Part of a small language model's weights: MLP 512 SwiGLU.
Each number is 500 + 25 x the weight over its row's rms, rounded and kept within 0 to 999. Layers, rows and columns count from 0. Numbers have three digits each. The size before them is the row's rms in percent of the matrix's.

# layer 6 attention value, 64x192, rms 0.171, rows 0-63, columns 96-143
102:477492506518470522534526473530484519547489457462496495520489489512514437476485530510540498471519469535461501479522510497512516510460536484521471
102:468511480485494505496505491462518483514544546469478532495487510483454514477516506512475515499516502488510467504513464484562547492540518457518464
101:500503560513521544478498560538503492485503493499517467502503501517489513497489522527510523517498482487507546539476514498490510520548521473481487
105:504504481460498506503491503509518507538497474544487467490482477512496492491452540539451518487494534533503502470466499543494492489497519484505470
098:466504506528502522484483510515524526491508536527499456492503518543471520476478468473547518540497478480521524504529487484503485486484494565504472
104:526533451451498502481485511525505503489470529518535504501539512546532550516506496554447522453505482513487550503497446480526513493496496497504528
097:474514536524494508521519506521521526523522485504514491508481492482502562473464524512477556500538462488529501521480521501474495522503556525518497
104:484540483525489520468502471462495521553452470545474487487497482531475511490494481548523502533525470502506494510495503559489479515477493506501481
101:530511496472524482476498502534419510510488541524519458509518513517509466506497500520542522484479536496497525479503521505524437481504541532497524
100:486537483505509520493486505478511540480518515479513460547509485514548532494516479498509497538496460490449507477501461457506492536517543526482475
105:478505509524500456452497478528484469540494549480462530496536495494488491547468529462527510472506479503463512466514521474501502522498474481483536
093:523547504480517545466477525527513500486492452485496471532504497516477483475498502457487524515460514530458495458513471460543480530528437502526499
092:468477536523502488481517500541482495504503509463514468521512499517484515459503494428496516455540526545477496524515458511466510453475457515485491
104:483504486429510499526476510472561513548530498512471537491510523470484488463486498462509509456515495523475469503483499480518491473453514495536501
094:522483508520517521490547485481481496485505466454509484493502486466537494490493486549472497527539542501493514522468452521486485518510498542516517
105:492513519496461516535494454514529520459520487487482483540509476523522501462478510524504480486466554477501520493535537502467542471506487448546542
106:520476518479495547485513490525500480493490495487494510471491483470500509524500509543516515561505540484463511488481541492514460453540525490494534
103:527519468457513505478517533536525523472497517519528467490475494531488467502491561506514484500548511499576469488474521491459505494512494517485503
095:545487520494523512508519516489520463455473505463491530472555526484497491523530520502465485466494499514511506473473495526503491517524492479481483
096:482512492509500517472458505493525516460509513513509474519490460512494444509497479503503501480519489524471504507501482512500480516523507537456474
100:409484513512478472511485467494500516528507525532519520534509460455501505510469500479491516527510478493481504482494486538545522514480491485519493
099:496471471516495540489480573527487539543536501512533492520498479524533499443473500469528496520516473522493500534496515488511531529520515462474504
101:486493472515483463500499494495427507525520531546500530492474519512482510469512527502499526471504497486482494479492500524467498496485456493507537
097:465544524508522506510498512488466486499520474496513487543569462483478494471464456481502512522538474484486540537469522471538455523494570496458524
102:488507488478536502504536496483493514476502495510485469448504473540528486454498484501473499488494521484497481510481489555522461494478514525477459
099:524523568524532493487494536499519480529491519483513494489525551449503473495504498530501541544512482503461507527487520538542481526488490525504536
116:472484462497524477539441493488478504486493533531501484482492493512499489514518491464498547487510535488448474456496518528496488510493509547478487
098:501535513558535506433479508493470532482498450484542531472503506482482500524515489489533480500502492486486525542545485533484526546535505514480484
099:486501475510522496510500483539468559458493548487492453467530493474484530510493480486506492513498522496524458454505553530495486465513525500528527
095:495500504513526520503515516529496505523493452524483540539515567479476484477466496510475491488477518540478497511457460510482480481489521512525547
099:504517466440481523498565520525482498491468468500462527465474487534464523494499517509508528532495502516484513478487506488489522490489551549527489
109:530462517527485490502517489468482513468499513479515488554461508544532487491456471481555550534556488487489546489540507495493516507474519474500510
099:521481533478521533511491487475494492509528523508488472521502526519504487460536510493525511475556493493528467508476521508452459491485483528563497
102:476528463519463498458484491532469462509469497501498520584478520484475496517490479521568491475548536500493483521503517509464531477490461481520460
105:493511525520496510521530501509506514535501515494522465533472402539462531509514505461461474551509503484502488495490509504481528522532507508521496
096:544478508537514528525535542497506512516481509508543479491487506485489456479495477467499536510528487492538470505525495496507495501471495488467477
101:484494511521521544477496536496485458508541483528527467515490480491542524451520461491515508512461504505499484488480536508517492491537472446497512
105:488534479499573541496518517528466488501527480461462500483518512511537476503552466496463551509474513533485464489508516466512523464505520487519500
090:439542484457539475501488453483490568499526473488524487536491529519474500489474517512541495511509475495512503524476524505453493513495502459472494
101:507495495500482507539508498472458525526462466476465545483485504502502488433541546523514482509506502523503500480531528457514510497480505493475552
103:489468498501463509505491475527452506531484504507478558547471504484472482507512536525493495497509523518501510476490508504525488553503472471514537
098:551458493456508522513500460500470514525476515504496476501475509469489496499494483468469473471486458465478492532461464501532477472477509513487521
104:511513421535504490506496473541485521489501506504538463511452498516446517508460528496498509530516535477534450477509478496474498459535484485508497
108:483517494516493497490496483480459471516466495463513495547510461498487532457513494458510532489467475503482498501535537534556512500497487517509516
095:476494527514456530503464493485476490523472502454466473526484518479492516531457498544503512513470483525500453561475515504534506518489505537482494
106:486451487552464476456473497511544510516484549561536525480513514532502539484528514465492524497529486465536501464473542496498513515510473506521476
093:540517474493506504475503477548505554522522490501496508503526492470495505507505485531469488531461499488493497471544533486480542465502489513480511
090:466534471527479487470496489493528511478535549491485496514481515509513517543496475504540516487510477470495516489461512519510466514513507544520467
104:505456534471506512518545507447489505513500490520500493513485518502511445491440455538512526475521517510497524462530534522514524508463478543518516
102:503455518476554521490498509438532501527482526488462493474478510509458488484482482519509477503495526513504514487532459529529487493490486475526511
092:523479503543512475513477502509540543493469499522503499482498464554491512531469507514499475502505494480504479505503466512445526485492501562505504
095:531479545503486497463517514480469482471506462511497479503488470503548458489518477491479505495520483491512459511464493534526563498556486475526526
094:465518477497491480466464499496475552471503460442536513512476503512513471514530566523493472548510472495474495494514487466496451483492459505445503
100:489542469520483437477555507496470475489544514461561466508496482499470491510526539507513476508466496475489535486477499517480519539503506505503491
094:512453486460532478526514528503496492499511477502482491500483510507547492498510560472497477461529475495510522510506548460487516505516495492529528
106:520502472530499477489508556500530514481566478536488515525504468490516516437511489491522526526496472494497521504470478488547494488518524501516493
095:504502519477483499491480505488525534521519523502478514477462505488458523497470506512493503508534499496449457510487463494466490460489510567528542
094:473526486503519471480513475503496475476510513521487524467470506491523510476537489515485460487534470507480553537484496475521498486486490502513442
094:469486492491524508513475511492478534516481509537508504518477483478552522478559474551512509506472475487544523542460461543480540535499543498498524
096:523485506523485488431502504537448466530527496532523474517504504480482488481530489525528502458526477536512523482503517477528477521513498520532519
100:478482526460530485491495455494481480466517464477501443481522506485489505512524461497483513516532510514498505495498471521461565494496527484539475
106:509482477506518449530487483538482492517541513523488512501496527530485474541486567504493521504484515468522546530489475538472524481466524549499482
105:535495508506482494510500484433464442502501481510473489504492489508492470488524479491508473548493480507520500462512503506512490563531518485502487
095:531488532500452521486506502479518497550469477517442485472498505490506496531550450512557446497520473527457522487536544565511441519507498521508482